From a checkpoint of a small transformer trained on Wikipedia: 2 heads of 64, a variant of SOAP for these matrices.
Each number is 500 + 40 x the weight over its row's rms, rounded and kept within 0 to 999. Layers, rows and columns count from 0. Numbers have three digits each. The size before them is the row's rms in percent of the matrix's.

# down: layer 9 MLP down (transposed), 512x128, rms 0.179, rows 385-431, columns 64-127
# up: layer 9 MLP up, 512x128, rms 0.178, rows 386-431, columns 64-127
down385 106:460581512484494430538485563505515522541511524424521444421512558466516447540460477499504473527458562454554468557492466541479515450517555529504463555523487488520498501602437523507568498548509515
up386 099:535511494477505465517562428509427484534471503471437536488543513529482487483467512435464509467404510513480548473504530484521489440469486504551484491500443498562518565494521603421502515501465489
down386 095:470474532498553522424500489484458563599522478534493530528512455452515495531530471586545503511462520485518468549533464530495498510538492503511454501509464495503461485449549516485446567537490472
up387 096:483501440524494490511521436518434500567433530572474492522497434431544498432459435462523514514463476516472544460541473361542546477530510453550466477533493540510450504455499460563475508484517525
down387 086:502475470441533505545496518564514480456397541434512491546492529522455544503478430502477460556510518509497554396478543497528490493449499494504461536437483517566487451504471570520453493578487526
up388 093:462454538479414465441454432524499483469536493550488453501501428497567534516476424475550560585470506514493439549479501491568516499506529519453560463532495570462525508501520533497568462471545534
down388 096:527526510540508491472481531465533584501485492406497538511535512581533456485530537525497440470495528448472562554397532529428484551537457442535512529482499513469517511482495491497534479509508492
up389 097:500429493454458494514534506486430516538458545531490489526489537534482462561534442470528406516440505467542508511507434437537519524543504478494541456546542531519529453417535511534563460575483497
down389 098:567423457498568601523519577498571517504493513473509493516562481451387498537550484474569497464480469536434551492479546547529435523499475503535497528426497429496454555469514518454529526515509498
up390 102:504488532475477452527597523500517468566469497485495466548501543495480517513470457558472505515495472467560477524518536493528487445499553473505602543584497551475468494475463544520543593512544536
down390 105:439500503575538498511458472477445509535567485501497462502465529459430505430514484536536530519508524529506443527518526517484517531523485538456516438414467469563454497476589548480466503519458490
up391 107:536450547487524488488506455445544454479469513457543515523507524534530506499515506486542560402481535453464429459486479437522522470480482503477481440476500470514549443545445490474458508557488502
down391 109:540500480562427466548516488472448492496568496550464559542471520474502526480555509530489524566500516495494418404481520543452494493531556456475537512410503481541534477501528558595535532568414492
up392 095:475492452566423510469527543536509542506412487485504463500495530495478455486490577460494446458570516484518516499519468503531479469496495500528548446494575539415478448498459538486479555533466608
down392 097:531534465534488531513528529505539585393488529491490485566539478464460542587496444510480530500459445382512503500452486444518475496532472569458541500466458481489457453473546483524542548523546488
up393 097:449471497464526400569515551453523529495511465493466490493496417487555531445577424528454513500495440499451479559450549579564553491530566562461481494470481515517470458603512544496451488555527539
down393 089:522501451400486415497587600511489427512532490447414587480520480498555461528466554508454520553580417475478544450489541490567555478550501504460509465515466499479545453469522460513481572574489542
up394 090:436494482509468559620518495459459375491560529504514421476514542490548480581579456501471451455574513482482514483485506584407506500572584435523534477502515443511496470523453490532566502506461469
down394 095:523541580500557483485474488523517506474508507514453466468457512494551485519489478470448508435466473476452492453523465586467539438532413522445506507508532497545562455507493493493478508490476535
up395 105:470494510531454501522478475472541479546526447492563503502471525526497462480559460523466514422518525482570473531485450526579502547518522521504460458451491462505444547501475518544509466588445448
down395 109:467591486469480467483580443510541421506521504525470484549491492526528501455508413507424465535487509526493412552518535482502505527506418457379517519502436548521537561507457464571461498473500469
up396 096:451516447507445442488505577548486510484410388447526517537534496537416512470506474476512436474514573531485514460509475522522480498542530436454532465526516495529508525444454506482470552516501489
down396 093:556531514468560465483454438454564438507483542528504496528519497487518536485457589530410520510430483509519518475506548508512448497482485522541417471503472526481467523433475479434535442573473497
up397 100:585459486525536469544479528523487475516444563511508517536554474465450540518494470515455474472480509494416516433496533463485558575494487501471512444446524475503563418481479476470410486543444522
down397 104:455485460554458479478434469548466491506455489450605446497553515477506557466528460477496507526509486482468456538522488464524522521515552522461500441395511492484524491524500553557486493415518464
up398 106:539522431595456541522514476498483542484497462500536489579550517569505488459501514495481452470493434513490492545448458483505503538521481470432492424453508580489534519454455444451477507546497477
down398 106:485497451495493530519560509499572568524440505432512542452551488482475538502559443455518518512440391491526496464451497471534500534427554506525493474501510546526513423504514467525504488479453522
up399 104:513458484491434464524456578528554497484505453499488566431521471473521503456523474467468442527417463466535503426494535547464473484550517467604458557572504507457535511426494391496509496553493464
down399 108:498468453595535572491474509551470447559499491512436483493475455459506468537437501447579504457469515489538535527484539430463481562418484470492473557451541460456493528541457484482491538529517547
up400 099:535463553483472440461488523546500466542456454429524471517477511508464572450528475557463491432482478516409495469507528492533492533540464508448563575517506514482461458416569524522442483554462529
down400 103:525541498528474553495497534466603474506500501484507545544441516451483483579496499508445540534590493467512407511476510427471454464549523474530497471511466459530463519499502500512525533452504540
up401 095:519473522535466485495421504498397549494469456489530498494496415411530486539490448480499545500507454506461459419518477524538473558471529537518516535489527506468515508550454498450516438485499514
down401 104:470428516548592508502474477479514522501461447528467521462493519469515514460513569590473475548545461495513458550498495535529461555533529453602524536489496416545495502565517526500500453541487464
up402 093:510515528455440497547535504538469543441478454460490520537531471516550484447551564547492506569494486493491531533505456448473505489539438505511459523475509557518594497518432433466570498502412569
down402 092:486482496673498497451501445514518477537520505510454471483525457557467519444416541529468549500533504460478431460531506542441528502525464573500462498507537438498506483513515543544571544472508481
up403 108:455492530478517515507502601487550538477458497498550446497442492510420469514508485537460562515520506505493494414496491496550564540489505437450513463553478513502503424460450488549456483516471516
down403 107:470479494408464523440493511572467563506534529549531482562438553479540515473535531471502453533554425458440534513496530489496449489523526496544496520460503540427489484529550531520481407503460480
up404 100:524484496552502536503489541546466498474437525497525482428492463519498515498546465545524605498452505524556538495432555535544503491463516425542505455528530454554394517443518407480507518402525414
down404 101:524478447549518473531468486497498518514509486528498488524587522527515510456506449525443501535497496530486553524575511515440477525489480539441500441468595449588576490488555526470523533504529418
up405 109:560509497538531379505492490527411495459506470516466494541571482502534558505529536491471549523504460514458514510462562467518473524460559515454528581474447488475497479416496542505451574497461481
down405 112:540535457528510529467544522504551415531515507521513514544483541517481556462545512509503541493467362541462458503447544489499496509521477472496568434452522488507442531478507514466503538543525510
up406 100:445505509494523426500436494471539516492504488452472533555495561500469439472469467516552469473584502404549474456438446545493459538503543497443484478572465448537474468470472486507540509435559511
down406 102:467460409454464559522504425464486470528512485585412537526447471480594557477474531511511452480528511544536524537465502577452532438496479485496549527495569522484487568501464505469460497482445457
up407 095:499469484510437542617536529500530505531455466527518484561571491480510486579488492480525485465529437442527529533506580484408445493477557487538505507580511483503453525524537422502479471497479634
down407 101:464537500437482503468494463453491460618548502450495427484452526531493494494502555487469502446510529518454425539522486493540519534544568561559556544453488442510509511496543545403513588466572448
up408 091:471525499528450477418551625478468502492476512530560494517476457504491528549493447572480511510563526573488421474543523476491477450407502423524524548476491528556517489486499497508514440497500493
down408 081:496522511471423517551472497474483426479473477533481480500491518475414423462564506426533542524473567502487381572504477540492492485533360533439502559523512474518450541513569496568475464545451491
up409 106:527539441534461443582516532523459517458413499473449513516531474493469497522470504466525499534511545524511584501520483536582467486468516507444536492444469516505482494474557490479457570481479569
down409 104:472559473502475417512458473538503537521579446510541510539498541493542437454541548555516486490454475502544574417453513353511490474511438502495482520550496458495475463524434426477498487509485498
up410 111:495507535550511445487518512557517467478484443512539530520475493490486506435525485487481484557549481485513476459466499533502545496423475514510579532481496460490496536455437453440451529504495490
down410 108:487542494496450491488507538506429484526512460478474498437537478439460568507504549512533448494447492529532486477523452525461428519447604466482534540455490469513520537450421498397505487444515457
up411 101:445458456524448509463506462471514473562528492449492479585556543548504567531553485532542516499410477491488494520448575490431498428527488494517484469443557536469561513493421427492514432453484583
down411 106:541501413460521494458507530565534566556515482540466526407479475416504472466549464507571522483512500481502473521497529495559511582456539439497499519504534515462498526506510529455555520460480546
up412 103:505495430478566505482529478534450546492482482554482505523455439518570508499526508586515455451437544481524522426502474495502524472506485490468518490556492463544505477513481508547446421543554510
down412 117:536500436524489515514530515507495493526490486514473447451533524489522493445512533498610486516489483459505493500456411505512467497443593566507522528501487525472536590530495526537546459576535537
up413 104:424506513514482489488542500470485588473518456460476495549517543476556559522519577487572478614476484571500563437494521412582482510539545490495467533542546501467558489512465487457497494469522469
down413 114:478495516526481526497540529493510461571457411457524536475497476479471512478583568471543456504550453576490515553477554503480514503488479386537473534545520496487572500505462527504494533450591444
up414 091:520534525557514528508514483473574511428476474496491511510462460586457527462491530446511487513495478484486469421527480498496426496496462510551482550543455513453560432453426433505497531580428497
down414 087:512476520466493419485500543457507454550529455529501470469524550445533499582484555460414426485511573492481517454448538515465550526538516509485564592473496440549526443459502494515543532490474500
up415 096:531407526414428512503459443536434488561462523454541517506511389450540444488473513514541562432450521508530506508483525509472510520504469590528543528522555487466533483492492458509511548544585491
down415 093:536560469502417457524545516482573503463582472506407479467542484425410557517530526509444424517519495430512482479510469514514502517475433502447515579528489513543540482463552550526531502541466461
up416 089:503528523506533515507499526550505529501488447497537480454549420475467503444532461496562557426500555537485485465469524492476499489591415523481495502492520464490492455495504547506575555469543520
down416 094:511490486501515515512494506528546521464463512511506477512427516493479489515533559512496507476506430491458446490532468488505459510444582513535557528437509567500482495515495461536409472484512491
up417 086:543469503491436365570482446559466491524536483536476515460435495485515527475486477457474446452560563438543537405490470518512521553438513499519529576506434504440538446523458490476482502550524513
down417 085:490483524447513540504567509437487543545462477505492563450558477514469533466455532504465454523418484459535551560545435466478492449601487415430478514459492448571483536554526486531487496427529466
up418 093:549478495472465510528495526547487442509496535441448528495530479540471514526509504496592526485458505504486491426490515468480447540512462469545528566523537450472503433555455529473568470441493476
down418 086:507524547455511507466546535538524550476505480498468478512553507521523550506477518533467499604550495576470440562496456545589461473537347494567509473528477512534483616526539507526485509538506494
up419 093:511499459493423427550450523549499415505525518471642571495486479457499530474509478575459486538506483533447503578512464452542513436521459481407510453501529519514501484503491464466554440453499576
down419 091:541508439527480488420508461454484590476488454533423475596490490500486546487475541522526553453573512565501517459451502492474527563456387497536541488481457528524452560519554518471501512477513517
up420 100:428506523413481522539572554526535493458527496494506461486521521458558549571507504475480534554465485522494558521505497425482462573550474514428560462463542532571519497419523541461513525462484461
down420 101:450534515541481553509484480501508466487543511471521491494461471561520551450528489540527547542543461484464458497562521534481484502533614473535564536421475487514468605545537438433472494521401566
up421 092:545479525534469495467430463502537482519474544541489553500552436544525462488501456545487515544506475533547549509464486535513456492504535514432517513521570503550534421476536461472561525473509514
down421 088:509528497490522514494516531520498489512496431419472455487511510473532461415530513418465490499525551584508442506545556469452419502436489465532457536471502520495523486501527516507537551397454445
up422 087:454548581467513479489511474515443497528523527446547533498506535423445575416489521477519490500488548551504540450531477487529397435475455554458518543456560470493489461420538495462473488533433494
down422 084:495485566477529517498536483484557441477477500479455423516486436579492464461497523486525471419590459513495492428464555468555534484505544460499422454440539487477547476434547542524472530532412514
up423 105:453482444527494441488455571473449495544436457487400503494520426527512538524579569513459489537486497481585507524433555491496507527496474548488518509462430526502505456432513545551477428519511517
down423 108:566579521529471532441550448419480483531533543568566533551503511471560469569484451479534485488511399492435445435515427466470481526500473525537467542473512540466493379469507459465455450479503436
up424 090:524483537472488504492587535458440476487551443536534491526546407478539543507512522550558557471509554497483516525521438525481497524460504425551459511517513519532608488514511495519550485502549439
down424 097:471544516402470500506436552516577497568469496508567507459490558492484420493520506488537488529484446471544458544533499470582471448479489507490509507474478505460488538494505462514538417509479530
up425 108:511487518488571534467408479527488517507493507533419471500551440452510539553614476484503595486444564532492499529435510520528530472511506514417500563488473524487510469514520522496447470433491469
down425 099:532476528511528455482578462383563526479538521529553516577534549528511476523548443488497453525554536509558499484510482521505528492506511448517443519504481407487524346489570484508478481529453500
up426 097:534458519548550449537428574469461556549467441537481513610485481493509503464410492564449500585492467444552534476469542521462459472506529553496480450546507470558523507503424481512566516504512508
down426 101:464451522415556553473533438501453594549470431449559456473485463530495462522517546438513510486468522483547545513543477563461496503555475590584494453412501443500518455516546492497502522519489478
up427 107:557506496478546449486530533453503523473518545488489503538459430525483520505509556500449551524587543500573469449496531466585530546581475489480484587510465459501553425537498512537506467504465505
down427 110:556501475476480522469447432480509473548490475520462509468485490488531475495455520431571540454437491481425528499424529546480475434511588476553425549510483461480426487532523515508555570427512462
up428 089:479500538451501484512543391496457547517536407514493492489542467496524444514472532566484548505492493556520504484510492464511443399552469478539555508423508493497571417482447459462490416517517566
down428 090:429437516491533567528450501504531582470478455508521554477519533478479535472473522467412444543523578447523621524445564527474511438551512462486479491502539519514507480476485546569580502484451488
up429 098:513490413509485484477513486477538587523515534488459458486454469448472441494467462566525456484540538488577581447490481468515498485533524495543465494530487519530447551512463472470433509518486534
down429 098:498471485515518512520580556522466445489483529448547464513538430490458469500418443525524473467483551516510550539515528503455506487471503494543462507503538481453556494508474527496572531550507458
up430 105:576528570512519547552515502552438566491459535522512539481503474552535439508525506491480576423443482533525551516513508534458529491500509478544487487476416505502495531467501450582474475509504441
down430 104:492527507578471464486451474587509485544519542556521490436511498517501457483506505497459481541424495495578494439480482424492508453484536515487514501463485528454554509436484510483430510513506440
up431 097:499496531498470494454472469460466529498420517513417481518524536423562511558502572578521449549460506550443499471496527499497507497483540493485547584507458483565573476478491532523461461473501548
down431 093:490502465495518558502513536494509513484503480518537517515621484596475533487491608481501438460550443480483469542520511472524527544454430546513458512477518496467487494528537493431474538528513444